config.toml
n_layer = 15
d_model = 256
n_head = 4
n_kv_head = 4
head_dim = 64
d_mlp = 768
vocab_size = 8192
activation = "geglu"
norm = "layernorm"
norm_place = "pre"
norm_eps = 1e-05
positions = "rope"
rope_base = 10000.0
rope_fraction = 0.5
qk_norm = false
attn_scale = 0.125
bias = "none"
tie_embeddings = false
parallel_block = false
init = "normal"
init_std_qkv = 0.0312
init_std_o = 0.00572
init_std_up = 0.0312
init_std_down = 0.00572
optimizer = "muon_variant"
lr = 0.00893
lr_mult_o = 1.69
beta1 = 0.95
lr_head = 0.00837
grad_clip = 2.0
warmup_steps = 200
schedule = "wsd"
decay_fraction = 0.871
decay_shape = "linear"
final_lr_fraction = 0.0
batch_tokens = 131072
seq_len = 256
doc_mask = true
train_tokens = 906800000
steps = 6919
dataset = "wikipedia_en"
Each number is 200 + 40 x the weight over its row's rms, rounded and kept within 0 to 999. Layers, rows and columns count from 0. The size before them is the row's rms in percent of the matrix's.

# layer 6 MLP up, 768x256, rms 0.14, rows 662-698, columns 192-255
089,213,175,236,146,204,217,202,171,130,218,270,189,188,201,173,235,195,177,215,253,188,175,148,233,168,186,165,234,188,193,211,130,160,207,177,169,185,195,207,150,232,256,213,210,225,225,230,178,203,187,165,198,177,200,228,250,123,151,157,178,213,268,142,212
099,229,219,158,222,199,202,267,240,153,231,186,181,200,240,206,233,272,209,221,240,229,254,215,190,242,218,206,249,156,96,242,181,169,188,215,310,197,176,178,144,240,213,194,112,96,143,53,160,182,260,210,194,181,188,195,252,166,219,127,240,190,194,172,205
102,193,270,169,229,190,246,98,197,234,228,214,167,196,159,185,284,222,199,217,136,252,202,258,206,249,164,183,116,197,157,174,220,190,212,178,245,152,299,181,260,206,235,217,171,233,254,217,185,216,185,288,121,240,249,170,186,197,222,272,238,245,198,236,218
097,225,243,132,216,197,183,162,190,248,173,257,155,191,182,161,194,150,228,231,199,154,173,185,202,229,261,195,228,98,257,294,138,111,219,270,195,226,196,198,180,233,199,199,264,110,219,217,217,216,101,167,249,193,188,202,289,210,142,198,197,234,198,212,236
106,160,227,143,230,344,192,225,191,161,220,226,174,256,229,210,181,135,221,141,205,203,214,253,225,197,213,211,204,253,180,232,181,189,137,181,226,201,177,181,186,189,227,177,223,197,172,219,145,146,236,192,190,177,165,200,158,227,163,164,159,190,208,238,209
098,113,157,160,212,126,218,237,186,225,262,162,208,207,136,271,224,154,243,261,196,207,190,239,150,210,250,170,224,215,291,197,271,195,193,186,188,223,170,145,158,142,193,165,86,177,150,159,190,238,199,191,174,242,106,198,228,239,213,175,194,202,241,209,165
105,187,277,225,201,195,250,280,247,199,181,180,250,212,211,204,197,260,184,191,237,217,250,212,274,229,217,205,175,240,240,235,154,280,225,187,214,122,198,163,224,241,155,130,119,203,177,167,199,218,213,214,243,167,228,227,267,129,228,222,201,207,288,218,162
100,136,230,161,233,84,238,171,181,91,182,194,245,249,300,171,211,218,196,178,212,197,256,186,166,214,164,146,162,186,231,130,214,212,263,200,258,223,221,199,211,202,182,157,148,255,182,220,145,170,128,197,140,198,154,248,270,214,182,227,232,201,203,190,252
099,200,239,195,130,181,218,240,211,223,159,192,261,226,208,168,197,215,194,235,215,200,181,211,212,232,220,211,167,166,176,190,191,183,209,145,106,221,245,207,143,196,241,281,238,284,138,285,207,155,196,94,102,211,211,187,156,183,169,230,244,176,213,207,184
097,115,173,180,160,128,161,115,255,254,263,252,181,215,161,250,195,243,218,209,118,240,165,199,222,247,200,190,166,162,113,162,164,186,205,207,257,291,295,141,203,149,163,204,206,245,141,216,227,173,175,297,178,203,159,169,231,210,196,111,229,208,158,245,195
094,209,178,180,167,271,219,167,231,185,219,229,242,218,234,240,161,158,262,167,157,234,158,187,281,182,173,239,247,154,151,217,241,179,146,214,184,185,232,154,188,143,175,228,190,187,154,131,150,155,130,190,275,222,154,246,130,225,220,152,140,158,223,149,177
104,220,153,211,170,184,157,277,164,180,213,194,193,165,213,217,187,238,194,193,260,107,249,189,178,228,166,219,148,217,200,220,172,233,168,235,251,229,143,221,198,280,199,208,187,186,197,169,192,154,242,200,189,255,195,190,253,198,151,196,208,214,204,145,138
109,228,212,175,178,226,167,164,236,168,144,135,128,191,187,184,199,221,152,176,173,214,146,260,187,219,154,165,256,227,266,171,228,157,219,197,202,223,215,234,204,266,187,227,173,255,152,268,252,204,208,196,69,151,185,177,227,174,173,232,205,289,234,214,183
094,248,169,251,130,253,138,258,244,248,166,142,261,242,224,170,181,199,182,250,236,179,157,174,125,163,245,160,189,182,184,206,175,191,165,190,146,184,233,143,208,201,182,142,242,238,110,160,220,230,205,199,136,234,198,237,191,200,172,243,212,128,201,220,249
102,260,152,193,164,269,164,216,237,173,198,230,193,227,237,170,174,202,196,219,294,223,218,171,221,220,196,184,221,195,159,264,274,201,262,232,174,160,222,221,192,186,276,196,135,99,227,218,169,215,72,181,228,202,214,164,209,172,179,190,208,152,124,173,204
096,156,157,261,283,204,168,213,172,208,132,173,273,195,226,180,134,192,258,254,244,279,217,180,110,193,165,240,183,237,222,231,135,227,206,175,178,180,158,170,174,201,135,247,216,217,169,246,157,201,107,167,195,214,215,223,249,239,219,195,176,232,272,185,184
099,231,178,298,182,267,219,112,160,204,262,199,176,246,191,188,155,227,128,171,110,143,182,211,172,241,189,109,207,194,202,211,208,181,238,217,279,179,280,180,218,185,211,187,196,162,122,217,236,261,192,233,202,235,192,219,166,159,238,266,231,162,153,165,215
104,195,243,229,184,203,204,199,184,233,163,222,161,177,142,264,272,184,243,188,174,306,205,241,202,197,244,181,213,137,193,236,148,230,192,212,140,215,192,223,216,132,239,198,150,174,138,217,327,257,168,237,186,164,241,168,189,137,237,94,223,255,222,180,216
095,234,189,230,309,252,294,134,226,219,151,192,196,273,171,170,293,213,170,167,130,246,182,216,174,221,173,154,237,211,171,240,223,194,191,250,199,213,152,176,174,189,188,187,243,217,199,160,212,135,216,284,177,255,159,267,236,160,196,166,192,219,186,200,195
107,166,222,227,240,248,185,145,106,180,210,223,213,257,182,216,186,236,186,157,195,220,190,181,153,256,234,130,209,233,222,192,264,225,236,112,218,232,190,257,208,229,257,114,193,196,240,171,173,222,179,166,209,223,197,205,187,266,271,219,213,203,212,180,254
099,241,193,214,256,129,195,193,172,247,149,247,139,260,161,167,190,163,161,176,225,194,146,189,172,197,134,166,205,90,178,252,161,242,242,190,199,227,194,212,192,185,289,235,209,256,225,204,175,165,261,237,204,194,138,222,205,254,175,272,283,209,197,186,217
098,146,225,233,144,182,197,194,251,197,149,182,187,267,143,215,242,289,113,263,245,234,221,254,215,295,152,175,191,334,175,234,252,239,183,178,183,127,264,187,138,160,208,136,179,169,177,133,170,244,235,199,226,155,275,236,251,195,204,240,206,162,175,123,198
099,234,238,151,200,188,147,123,176,173,160,228,211,234,251,253,167,234,238,173,206,192,164,182,209,228,154,156,233,187,172,239,176,135,182,198,227,141,247,219,187,209,239,275,277,148,179,174,249,226,213,199,112,138,145,212,192,205,233,168,190,210,117,235,287
109,227,183,194,201,221,138,174,178,166,208,222,216,238,203,216,91,128,199,190,189,164,179,195,211,314,202,251,188,187,192,220,214,215,192,271,131,200,164,249,227,301,263,214,238,191,168,161,276,200,133,186,212,226,230,221,196,166,175,179,211,204,167,207,239
100,196,215,211,178,194,167,247,253,278,218,256,235,246,204,239,195,105,230,187,186,247,242,150,189,219,222,189,281,244,199,253,243,195,257,178,154,230,207,179,148,197,193,256,228,166,185,189,250,151,186,183,265,156,163,220,214,212,219,119,155,150,240,149,145
102,179,178,162,286,109,226,150,241,177,235,189,245,222,261,221,213,130,145,209,158,175,192,258,225,181,201,188,167,174,155,127,219,207,229,163,223,180,223,239,240,230,218,268,162,285,147,179,199,141,201,83,188,136,220,261,193,139,185,186,268,167,183,189,206
104,242,200,128,169,186,183,278,228,125,193,247,226,295,173,272,247,213,218,146,299,168,233,241,208,253,174,179,151,134,200,232,108,203,162,191,173,154,167,226,231,176,171,228,199,183,186,279,239,224,287,189,156,143,174,159,174,168,205,111,140,118,206,248,234
098,221,230,207,243,184,235,120,232,231,170,287,127,215,123,263,193,230,172,175,199,189,110,177,183,218,179,133,203,183,153,151,247,239,181,197,180,282,207,270,195,198,215,224,160,163,225,188,170,191,212,234,237,282,252,192,232,279,185,224,238,197,202,279,224
097,191,208,230,216,215,197,186,263,201,210,166,157,234,236,233,159,265,276,204,172,268,154,204,197,243,224,260,271,235,172,165,207,231,196,225,182,177,120,196,244,211,177,247,193,161,230,164,168,180,174,173,164,232,218,223,149,198,182,162,169,164,219,200,206
110,247,198,207,191,270,164,179,201,240,145,201,243,252,201,201,176,209,209,155,167,189,225,222,230,200,143,129,182,253,285,259,229,212,212,150,212,170,124,126,184,204,185,204,220,155,166,267,150,192,182,233,192,219,253,164,209,227,197,187,286,184,158,211,183
102,177,193,220,144,204,266,187,206,236,212,216,212,219,161,201,151,141,202,197,187,183,175,184,264,260,184,218,218,175,203,152,158,234,241,171,278,123,180,158,226,212,233,174,166,187,199,212,166,232,173,222,216,211,296,222,153,226,258,129,214,212,227,178,157
100,280,244,125,211,202,201,232,270,94,224,181,169,245,253,238,194,165,190,178,190,201,259,127,147,220,160,85,146,220,200,229,211,175,218,143,209,206,230,193,177,186,178,256,251,262,219,129,171,253,250,163,201,129,260,271,167,232,244,116,129,161,230,216,236
096,158,160,164,232,199,180,179,144,302,189,221,196,147,181,160,159,186,230,274,170,141,171,308,211,254,200,169,247,216,237,178,134,222,186,209,240,222,237,151,175,227,146,209,177,192,168,235,265,233,286,195,246,195,276,220,160,194,157,224,137,143,168,211,183
104,208,184,178,147,162,217,247,275,183,155,132,185,184,196,167,176,181,92,230,134,150,194,206,174,210,195,225,155,224,225,181,166,158,183,214,249,148,170,190,125,227,212,225,258,251,165,195,187,226,171,218,209,151,172,211,226,188,202,116,216,201,179,216,276
105,180,216,234,247,191,149,191,155,227,166,261,192,249,143,172,230,203,160,246,236,268,176,202,248,152,243,208,234,156,212,139,199,223,261,130,172,200,199,261,223,189,196,212,182,249,188,153,203,229,221,217,202,195,158,128,237,127,234,189,158,192,193,208,149
103,185,137,203,204,132,239,256,137,285,257,167,186,172,216,213,199,86,164,228,181,257,207,145,228,187,183,248,183,209,208,243,188,273,205,223,201,233,188,173,217,211,260,220,159,159,266,215,203,167,171,196,202,232,203,195,256,188,302,232,159,198,255,160,266
099,232,254,172,184,186,213,130,186,149,212,183,191,211,252,154,201,277,196,189,133,239,208,163,176,147,155,262,208,179,201,150,189,189,169,217,251,196,232,211,207,219,234,232,165,185,243,191,180,132,181,158,137,231,163,187,147,108,182,138,189,232,157,230,190
# layer 6 MLP down (transposed), 768x256, rms 0.076, rows 662-697, columns 192-255
092,219,188,212,268,135,191,199,200,273,181,172,170,220,214,271,232,153,188,241,154,171,173,199,219,165,281,210,231,188,230,263,258,247,198,262,243,236,231,224,222,182,190,193,214,207,169,256,166,206,222,184,227,164,163,189,177,193,227,177,234,236,208,146,185
099,133,140,217,214,278,206,200,222,234,254,216,193,189,225,162,200,207,261,209,226,231,176,229,215,189,193,147,186,197,244,176,149,193,180,222,197,245,179,187,162,193,141,172,218,206,252,171,232,239,154,266,199,179,122,152,211,247,250,288,197,161,251,164,196
101,153,224,242,231,255,247,187,252,140,210,179,183,197,315,234,212,225,238,156,179,210,215,187,207,190,186,201,196,206,204,240,176,260,162,191,265,172,188,222,234,225,149,201,222,225,147,200,155,174,147,177,164,172,159,223,183,231,207,182,191,134,123,200,264
099,215,144,193,142,231,170,141,222,222,222,167,184,225,226,176,181,187,130,188,176,254,110,220,168,206,172,77,301,194,237,211,248,186,282,112,219,248,175,186,162,184,108,196,214,243,184,156,172,207,155,201,232,151,223,184,169,248,204,235,189,208,243,204,163
107,154,157,143,177,199,177,270,269,127,171,228,176,207,249,196,170,101,190,195,197,165,173,237,235,230,186,244,230,151,197,144,210,156,130,125,257,249,196,233,215,219,247,246,232,181,233,258,246,163,190,169,212,171,135,124,238,191,265,249,188,209,270,157,259
099,246,215,260,211,285,192,150,236,172,161,270,209,204,194,241,148,196,229,175,214,198,216,189,221,133,216,175,127,231,194,269,147,247,125,205,261,126,233,226,185,139,186,135,186,151,228,183,249,226,151,240,236,232,257,196,239,153,225,279,167,177,233,164,246
102,204,210,217,217,244,173,287,194,191,263,192,264,169,141,183,174,157,201,167,220,228,226,179,146,181,206,251,194,192,200,243,224,285,185,199,214,111,285,215,148,231,206,245,256,172,201,252,245,173,194,244,194,243,131,169,195,125,109,231,133,203,275,215,193
095,150,279,182,210,278,166,180,185,212,124,213,210,230,219,209,238,203,226,165,214,175,246,256,247,187,221,236,285,210,236,258,221,237,152,153,236,138,269,174,245,115,142,105,231,168,234,167,301,249,234,141,236,195,261,146,151,247,192,210,203,285,192,218,199
101,187,260,220,275,201,245,174,227,187,220,147,193,132,177,185,184,254,197,270,126,136,210,161,171,159,282,180,170,216,282,169,139,158,196,202,207,257,123,225,146,197,242,185,226,183,185,231,234,158,139,119,212,108,95,270,211,239,197,119,229,171,164,181,186
099,237,203,215,205,170,223,242,163,205,157,157,150,222,226,133,210,199,155,229,212,147,214,200,147,203,235,193,227,173,195,175,271,248,150,152,236,183,175,213,204,212,249,154,244,222,117,204,221,196,179,234,255,252,189,247,129,235,173,257,289,211,210,176,142
098,175,259,183,241,164,256,223,238,266,133,162,171,160,242,193,265,238,116,255,245,195,239,151,132,147,226,130,112,253,206,232,189,180,218,244,218,258,155,185,219,273,228,114,130,235,213,269,180,183,158,233,123,240,228,215,197,281,194,238,238,196,231,254,204
103,142,240,135,233,216,191,193,223,196,167,221,152,164,185,231,232,182,185,276,209,254,192,239,305,123,262,159,174,199,194,143,198,184,255,208,218,204,255,184,170,164,239,181,238,209,245,132,223,246,97,185,178,154,243,189,201,159,216,151,192,229,151,259,237
109,237,198,122,221,161,172,190,219,238,269,214,171,135,216,243,179,235,200,142,194,235,250,161,212,156,253,185,119,180,215,242,202,179,174,237,177,225,205,198,183,204,231,187,203,158,209,235,219,244,188,265,204,187,250,256,280,227,272,155,164,207,176,222,253
093,147,259,152,207,176,280,154,115,174,169,141,180,143,182,189,257,232,230,197,265,205,243,154,294,213,173,205,221,232,220,168,218,192,188,142,208,159,207,281,229,184,94,259,178,175,225,228,226,150,215,206,206,199,232,234,199,223,230,151,207,210,229,176,135
103,218,216,220,203,173,224,234,209,236,241,100,233,221,187,150,175,221,232,235,195,139,210,161,173,246,284,254,204,211,130,262,165,186,256,191,157,236,219,213,256,247,237,163,128,192,182,255,220,199,237,216,144,206,213,210,208,223,176,162,149,225,205,218,172
094,174,185,173,178,156,263,201,192,122,262,210,216,212,240,156,212,201,184,206,131,95,169,226,276,212,176,153,198,133,236,184,207,199,222,227,188,198,267,258,124,203,235,200,177,268,178,163,229,155,303,187,98,177,212,158,205,190,164,209,164,128,196,168,272
093,172,194,150,210,162,170,320,231,217,227,210,197,158,198,145,251,164,214,247,216,231,202,209,248,186,146,194,233,237,217,156,247,234,136,180,149,193,146,174,243,171,194,162,257,196,240,229,168,150,228,139,178,192,216,141,162,219,179,152,201,197,248,229,160
101,192,162,275,175,188,169,214,248,234,228,170,294,197,210,200,182,232,281,225,264,206,178,114,192,191,147,283,185,176,206,214,224,155,226,163,184,203,204,244,232,206,256,111,247,211,224,168,130,219,200,170,237,234,214,193,220,160,182,159,83,195,258,69,214
097,186,191,207,189,166,75,208,140,220,152,244,263,205,183,278,199,196,231,206,202,189,157,210,248,211,186,154,206,196,207,172,192,172,149,171,236,191,243,235,223,185,177,180,229,243,200,206,190,229,157,218,229,167,138,212,191,189,178,290,256,213,164,210,149
105,180,187,197,225,224,172,201,217,166,225,125,215,211,290,220,235,236,162,202,232,267,226,131,172,204,191,251,144,235,164,152,200,123,258,140,196,199,230,209,268,191,109,200,266,207,171,124,186,162,194,226,232,206,254,202,152,136,182,196,244,206,213,204,164
101,231,178,176,169,137,188,206,219,205,206,258,192,167,226,201,203,250,242,226,157,204,190,178,234,185,263,147,188,215,215,222,277,176,195,200,166,145,257,162,189,167,189,142,215,283,156,189,163,209,271,153,168,158,273,241,248,178,192,166,110,259,143,195,142
098,235,246,140,154,147,207,278,144,235,171,233,186,185,158,215,215,213,202,185,259,170,174,168,239,192,186,137,189,200,241,188,198,211,201,169,125,230,231,252,230,166,271,167,182,146,230,140,169,142,220,235,182,227,215,247,194,209,253,171,264,213,199,192,141
098,183,205,138,199,178,258,187,166,230,207,241,181,251,135,181,195,131,201,139,214,198,138,213,244,224,247,176,211,179,190,183,197,252,190,177,191,175,188,212,233,229,258,186,180,199,196,193,165,184,198,189,236,96,204,124,234,173,133,271,190,231,277,213,149
107,206,225,179,207,162,173,247,188,207,215,276,207,167,160,233,187,214,177,145,201,206,172,176,242,245,177,214,149,179,214,216,185,173,207,268,228,233,186,188,151,203,180,206,299,214,268,187,199,119,218,336,137,215,218,196,170,226,256,135,169,164,203,194,177
101,178,197,225,189,202,188,225,166,191,199,178,174,228,275,174,204,243,241,239,241,188,213,229,203,170,166,198,189,232,246,203,224,186,236,216,178,217,217,220,231,230,197,153,242,209,202,186,201,157,223,218,105,199,238,216,268,99,160,210,197,228,210,204,300
105,258,211,169,200,205,223,228,178,183,215,217,227,213,141,169,144,215,227,193,184,169,155,231,121,141,188,204,169,191,159,217,108,186,250,161,201,216,179,218,165,255,217,244,197,143,192,159,150,197,155,204,189,167,229,156,175,158,105,268,129,162,148,144,263
104,256,184,179,176,211,215,238,165,241,210,181,269,212,167,194,210,234,212,149,116,223,190,203,240,200,124,115,241,263,155,218,201,183,178,195,167,211,190,197,201,242,207,237,192,207,219,170,146,235,126,219,267,266,215,224,160,201,199,174,218,202,202,197,201
097,158,238,186,235,250,223,102,182,156,233,168,202,184,183,74,243,201,224,310,197,255,289,232,298,243,202,139,186,180,220,220,185,147,212,221,217,162,186,245,156,237,182,200,209,169,162,129,214,259,219,192,231,253,218,143,225,209,177,234,225,265,192,131,221
096,220,144,197,187,152,177,227,133,220,176,213,229,133,204,124,202,103,124,245,177,194,150,122,253,127,177,193,240,195,187,160,202,193,206,235,246,203,227,219,148,244,193,198,226,236,232,229,201,273,184,192,211,184,224,253,221,198,209,199,201,244,160,190,280
106,237,177,179,159,245,182,211,222,194,266,233,245,245,301,172,209,167,209,181,220,200,239,165,199,193,252,228,207,211,134,218,201,226,164,191,217,215,209,248,180,241,222,214,164,274,127,136,221,213,252,213,189,215,211,117,232,201,208,180,265,163,247,256,237
096,298,215,183,218,192,194,230,246,198,282,182,269,257,188,187,221,201,144,224,223,216,163,189,190,166,230,233,206,193,204,193,224,147,186,250,201,224,208,121,266,247,160,203,188,190,188,214,204,176,203,124,170,258,202,253,161,159,188,223,190,181,235,112,176
103,84,193,211,180,196,223,223,172,225,192,152,287,210,189,246,180,225,193,255,148,178,175,261,186,215,156,178,142,171,235,152,190,205,252,201,253,165,245,184,207,159,231,150,168,269,239,171,235,147,142,220,166,262,232,164,214,202,196,228,157,253,239,228,207
096,272,245,210,209,210,229,152,198,187,270,168,202,204,150,246,191,222,224,149,194,199,92,150,196,266,136,228,251,201,247,229,162,245,174,166,196,181,148,192,196,207,253,328,179,226,256,209,236,246,233,224,112,233,157,244,191,187,186,222,177,247,206,221,228
106,163,219,212,217,215,150,99,221,157,252,140,144,160,108,185,220,206,235,191,203,204,312,218,187,239,190,226,252,168,174,184,207,237,229,168,234,224,243,167,184,221,277,215,210,134,223,202,150,172,216,252,217,211,200,133,182,175,157,222,197,183,158,131,209
105,221,123,182,242,201,238,197,166,157,261,175,248,159,207,229,239,246,177,147,125,152,219,167,195,188,163,154,179,188,163,283,234,137,148,152,177,192,154,232,244,229,261,173,187,294,209,188,221,167,170,231,265,145,229,185,259,262,228,210,253,235,179,167,150
106,241,181,285,166,189,220,153,158,215,210,233,213,175,167,177,213,264,196,214,190,168,235,173,187,126,130,219,184,141,195,167,244,226,232,241,219,162,177,150,221,225,205,175,193,156,210,186,209,254,211,203,130,187,167,241,178,190,212,244,237,184,182,164,209
# layer 6 MLP gate, 768x256, rms 0.132, rows 663-698, columns 192-255
099,268,198,199,170,212,167,250,201,208,140,185,192,183,244,213,212,264,224,101,201,189,227,236,324,222,203,255,115,138,237,126,218,223,154,265,140,229,163,194,226,227,281,256,168,217,175,142,219,274,239,257,245,210,210,188,194,199,157,149,175,270,244,159,129
099,247,241,274,176,178,231,193,220,210,175,187,219,186,229,212,125,233,133,170,245,237,154,220,211,236,258,180,258,267,232,211,248,204,235,179,187,140,295,190,165,191,158,181,162,211,234,152,195,190,188,180,205,173,157,184,199,226,176,183,216,154,223,205,154
100,211,297,272,97,187,225,219,188,168,168,193,226,134,201,161,207,230,225,153,212,217,193,189,282,154,172,177,181,238,212,208,215,207,196,277,234,201,210,225,124,191,286,224,180,218,220,205,149,133,199,218,201,172,145,173,185,121,175,177,217,144,158,196,219
102,133,148,190,229,221,240,263,194,174,260,162,193,205,226,173,203,244,193,228,155,159,268,211,217,162,213,237,229,161,262,225,156,261,148,209,192,164,173,193,181,149,235,179,159,198,256,144,159,192,170,176,173,188,249,227,188,163,212,216,207,126,206,176,226
100,150,189,202,187,203,228,199,184,162,235,219,217,148,146,272,188,130,164,187,195,199,192,206,249,181,153,189,212,228,149,174,207,300,195,172,202,182,174,174,190,240,206,218,187,164,219,166,204,185,181,217,209,261,174,183,260,226,224,200,126,213,220,182,184
102,211,196,230,188,231,233,165,136,245,200,159,164,216,206,180,261,187,101,266,235,190,205,228,172,234,209,234,144,221,212,263,153,216,175,257,178,181,144,172,202,239,172,127,189,246,167,251,240,204,267,261,304,228,158,177,198,241,224,190,248,229,120,169,214
102,208,117,229,189,167,213,138,179,217,154,194,274,204,178,159,168,234,162,246,175,215,136,197,229,271,223,206,167,166,243,230,152,200,256,156,171,197,192,236,226,203,232,237,174,174,177,127,170,196,207,318,273,203,204,111,218,172,188,163,205,153,165,222,211
099,249,189,159,195,181,222,186,198,256,153,239,208,197,154,256,180,200,191,202,142,187,239,217,257,221,192,218,161,148,135,125,183,239,199,194,161,220,212,176,166,212,206,213,173,196,226,192,119,186,193,277,223,150,263,208,216,235,172,179,279,243,181,126,182
098,254,199,198,210,153,235,173,213,179,242,267,178,217,273,172,340,206,192,156,216,274,200,229,174,213,220,225,204,210,204,227,204,269,209,202,215,120,206,155,236,235,244,175,182,260,244,208,216,260,163,209,172,215,198,246,203,172,236,220,154,235,176,111,241
100,190,194,190,142,271,162,193,211,241,211,204,192,226,234,227,110,205,192,177,149,168,211,226,212,249,172,229,277,210,216,195,254,227,148,184,195,146,160,164,222,226,176,249,216,213,149,132,172,152,162,197,244,184,167,177,243,176,213,161,162,202,177,129,182
096,233,226,258,249,203,186,262,103,220,301,171,194,238,203,176,177,206,207,178,150,220,154,183,149,221,172,193,194,186,256,239,139,188,191,225,143,235,244,171,216,204,217,201,279,177,191,289,213,221,199,202,220,209,176,217,261,211,263,259,193,227,244,195,160
101,118,215,182,167,174,194,129,200,114,152,185,192,228,171,212,230,192,200,200,194,206,188,142,244,243,176,223,218,218,298,194,154,240,240,140,188,153,258,238,229,187,167,207,147,246,211,218,173,259,224,214,260,227,208,233,181,226,177,135,235,175,151,225,185
099,182,219,162,203,178,160,234,256,301,169,199,171,253,191,229,152,247,247,190,172,173,138,184,208,137,181,175,275,225,163,242,232,238,155,262,227,179,296,150,204,146,186,169,156,246,161,222,234,236,198,187,278,139,241,199,215,174,208,143,232,243,237,238,167
100,246,240,213,173,165,258,222,177,187,198,127,243,145,168,193,219,221,215,144,210,136,148,217,138,201,228,174,178,167,181,175,169,204,150,204,291,289,209,227,235,180,258,193,188,245,186,221,205,141,306,257,196,148,250,167,241,204,243,177,184,280,252,227,237
101,143,180,173,151,244,197,251,224,190,198,214,246,179,206,155,179,178,160,243,165,224,167,285,201,245,181,236,242,189,150,221,288,176,204,212,220,184,223,164,210,223,176,113,98,197,138,173,169,199,199,197,217,133,211,149,237,164,165,170,174,238,218,256,245
093,213,330,231,233,255,139,109,230,267,223,173,231,228,144,195,164,195,200,192,162,177,218,185,234,177,287,220,230,175,201,239,189,178,263,241,225,256,257,259,193,212,192,197,176,186,187,160,231,199,234,196,274,157,259,131,150,181,136,243,245,234,246,224,195
101,180,220,259,215,219,185,169,251,216,178,253,243,214,161,181,187,201,261,134,180,237,169,219,207,243,167,195,162,216,222,289,189,171,282,173,221,215,222,265,222,131,205,201,219,188,216,140,282,181,245,183,179,142,197,236,208,143,225,188,225,191,205,125,175
100,201,217,142,204,196,226,175,218,199,242,177,174,226,182,161,259,145,157,156,202,225,236,180,267,198,213,258,219,259,226,227,167,169,199,160,139,262,230,203,200,192,200,105,205,164,229,175,223,110,204,247,163,258,128,199,145,241,236,246,210,217,149,224,255
099,227,194,192,197,159,273,235,184,148,293,155,204,96,249,232,165,174,210,120,260,276,249,128,250,127,184,181,181,228,283,182,228,240,188,227,169,183,180,181,127,171,196,164,161,161,165,199,220,213,177,220,229,249,197,190,211,203,251,225,167,242,163,245,265
103,237,199,212,277,156,233,231,240,185,180,300,145,237,202,191,145,203,209,218,185,235,175,207,209,192,158,165,250,166,153,176,127,248,191,166,182,245,177,232,133,183,195,192,223,161,272,231,170,156,270,190,155,245,138,161,166,271,298,199,224,134,257,238,234
099,269,196,191,111,244,193,219,169,232,157,162,160,211,195,223,200,272,205,225,214,265,123,230,246,194,193,187,227,165,242,226,163,202,243,169,232,216,249,203,206,286,190,239,195,247,263,170,147,254,167,189,200,183,202,209,270,313,188,137,205,171,222,211,196
097,232,144,296,303,238,184,130,252,164,129,259,190,218,176,191,175,190,143,216,186,207,153,218,212,287,113,171,140,229,190,168,208,128,165,229,154,181,185,115,281,161,189,242,187,227,164,183,256,211,216,203,210,68,215,184,196,223,242,180,259,194,226,201,230
106,243,251,183,227,150,187,283,187,242,190,188,169,225,263,175,235,214,262,206,233,213,153,185,185,206,230,169,142,235,258,209,163,225,143,240,202,177,232,193,201,247,182,206,172,253,252,232,100,117,248,276,121,253,202,163,281,164,193,141,217,225,174,119,228
097,165,240,154,219,165,153,187,257,231,173,181,153,326,229,193,265,224,265,185,204,217,250,228,186,209,176,232,212,277,230,157,193,232,205,200,161,236,194,193,184,176,181,184,211,228,159,191,144,192,185,193,250,233,254,199,181,183,201,240,163,177,206,221,241
106,208,245,209,265,136,199,210,155,270,239,223,275,152,160,189,190,226,173,146,145,247,130,169,173,190,282,151,218,157,224,231,187,159,187,108,151,202,164,192,205,249,213,259,155,164,156,239,231,200,218,253,48,159,199,215,167,217,162,208,112,251,81,238,245
099,272,236,125,267,206,274,158,153,259,204,253,180,214,159,160,281,222,124,166,244,242,211,229,255,299,210,139,154,225,157,185,178,245,160,91,211,177,125,235,199,180,179,185,186,193,188,206,217,208,262,306,178,211,285,214,231,221,153,246,169,202,234,241,167
100,165,157,230,183,180,200,154,240,173,190,172,156,184,224,197,203,212,204,249,199,199,227,237,289,202,250,154,221,173,224,158,202,156,213,265,204,179,140,242,229,236,184,219,274,145,158,211,230,216,231,246,200,194,258,270,275,265,258,130,218,221,188,205,291
097,210,204,189,228,260,228,234,201,203,156,168,175,166,215,150,92,220,261,190,288,185,181,218,167,212,265,212,277,196,165,175,310,213,207,193,273,220,239,175,192,229,261,175,164,194,194,246,172,174,173,279,183,250,137,194,193,154,175,272,203,235,228,258,166
103,148,269,251,199,236,173,205,253,226,270,137,228,206,153,230,156,187,143,248,219,192,240,192,262,253,250,215,194,193,136,193,141,193,184,191,167,240,215,218,168,297,173,256,179,242,141,181,244,168,201,198,232,171,134,245,229,168,228,151,150,219,207,171,129
100,144,212,299,158,198,251,169,211,151,183,229,186,232,171,185,188,210,144,239,190,111,251,202,184,214,125,237,265,201,187,238,164,155,193,170,107,205,162,207,243,141,192,242,200,245,268,153,198,207,229,247,195,190,219,208,191,214,211,242,315,205,239,230,171
099,157,215,223,93,224,258,123,226,183,199,210,173,208,146,194,235,212,289,164,240,233,286,222,229,253,202,204,218,252,233,198,253,201,138,169,187,209,240,140,270,160,153,249,172,148,204,121,157,185,175,251,167,195,153,170,161,183,228,208,181,183,223,269,236
097,196,191,260,190,171,117,192,261,223,185,216,200,251,182,222,251,245,146,142,246,188,223,177,230,168,213,195,175,173,181,242,206,102,186,168,151,233,162,163,159,265,203,181,135,216,256,201,182,259,208,223,191,210,203,152,248,111,179,157,186,198,175,174,169
105,258,245,192,157,219,149,163,238,273,184,170,179,209,132,201,216,258,194,226,200,190,197,216,196,177,258,241,174,177,158,235,223,236,208,236,204,208,199,183,243,202,172,291,256,241,226,250,278,280,209,212,251,257,212,141,202,150,215,247,216,195,183,184,165
102,249,212,227,161,196,188,184,226,183,172,150,219,192,161,222,232,172,218,173,168,240,93,193,177,208,188,187,201,207,280,157,225,195,190,143,149,149,160,148,220,265,220,212,184,220,279,200,244,223,265,195,207,169,256,222,148,224,151,207,218,167,153,252,138
101,242,241,99,207,115,264,248,230,233,185,180,127,228,182,228,202,202,128,231,161,189,245,148,166,144,160,204,180,321,198,220,234,276,204,269,217,210,195,147,197,237,176,143,121,146,243,237,208,251,261,213,170,185,229,177,231,204,165,195,190,180,175,163,233
102,127,233,275,209,228,211,192,212,238,240,184,249,301,158,186,247,187,256,153,221,159,230,162,221,231,179,228,198,178,157,184,148,213,319,177,201,186,253,232,290,164,216,165,199,228,160,194,255,218,196,246,203,223,232,220,154,283,187,157,238,160,121,188,211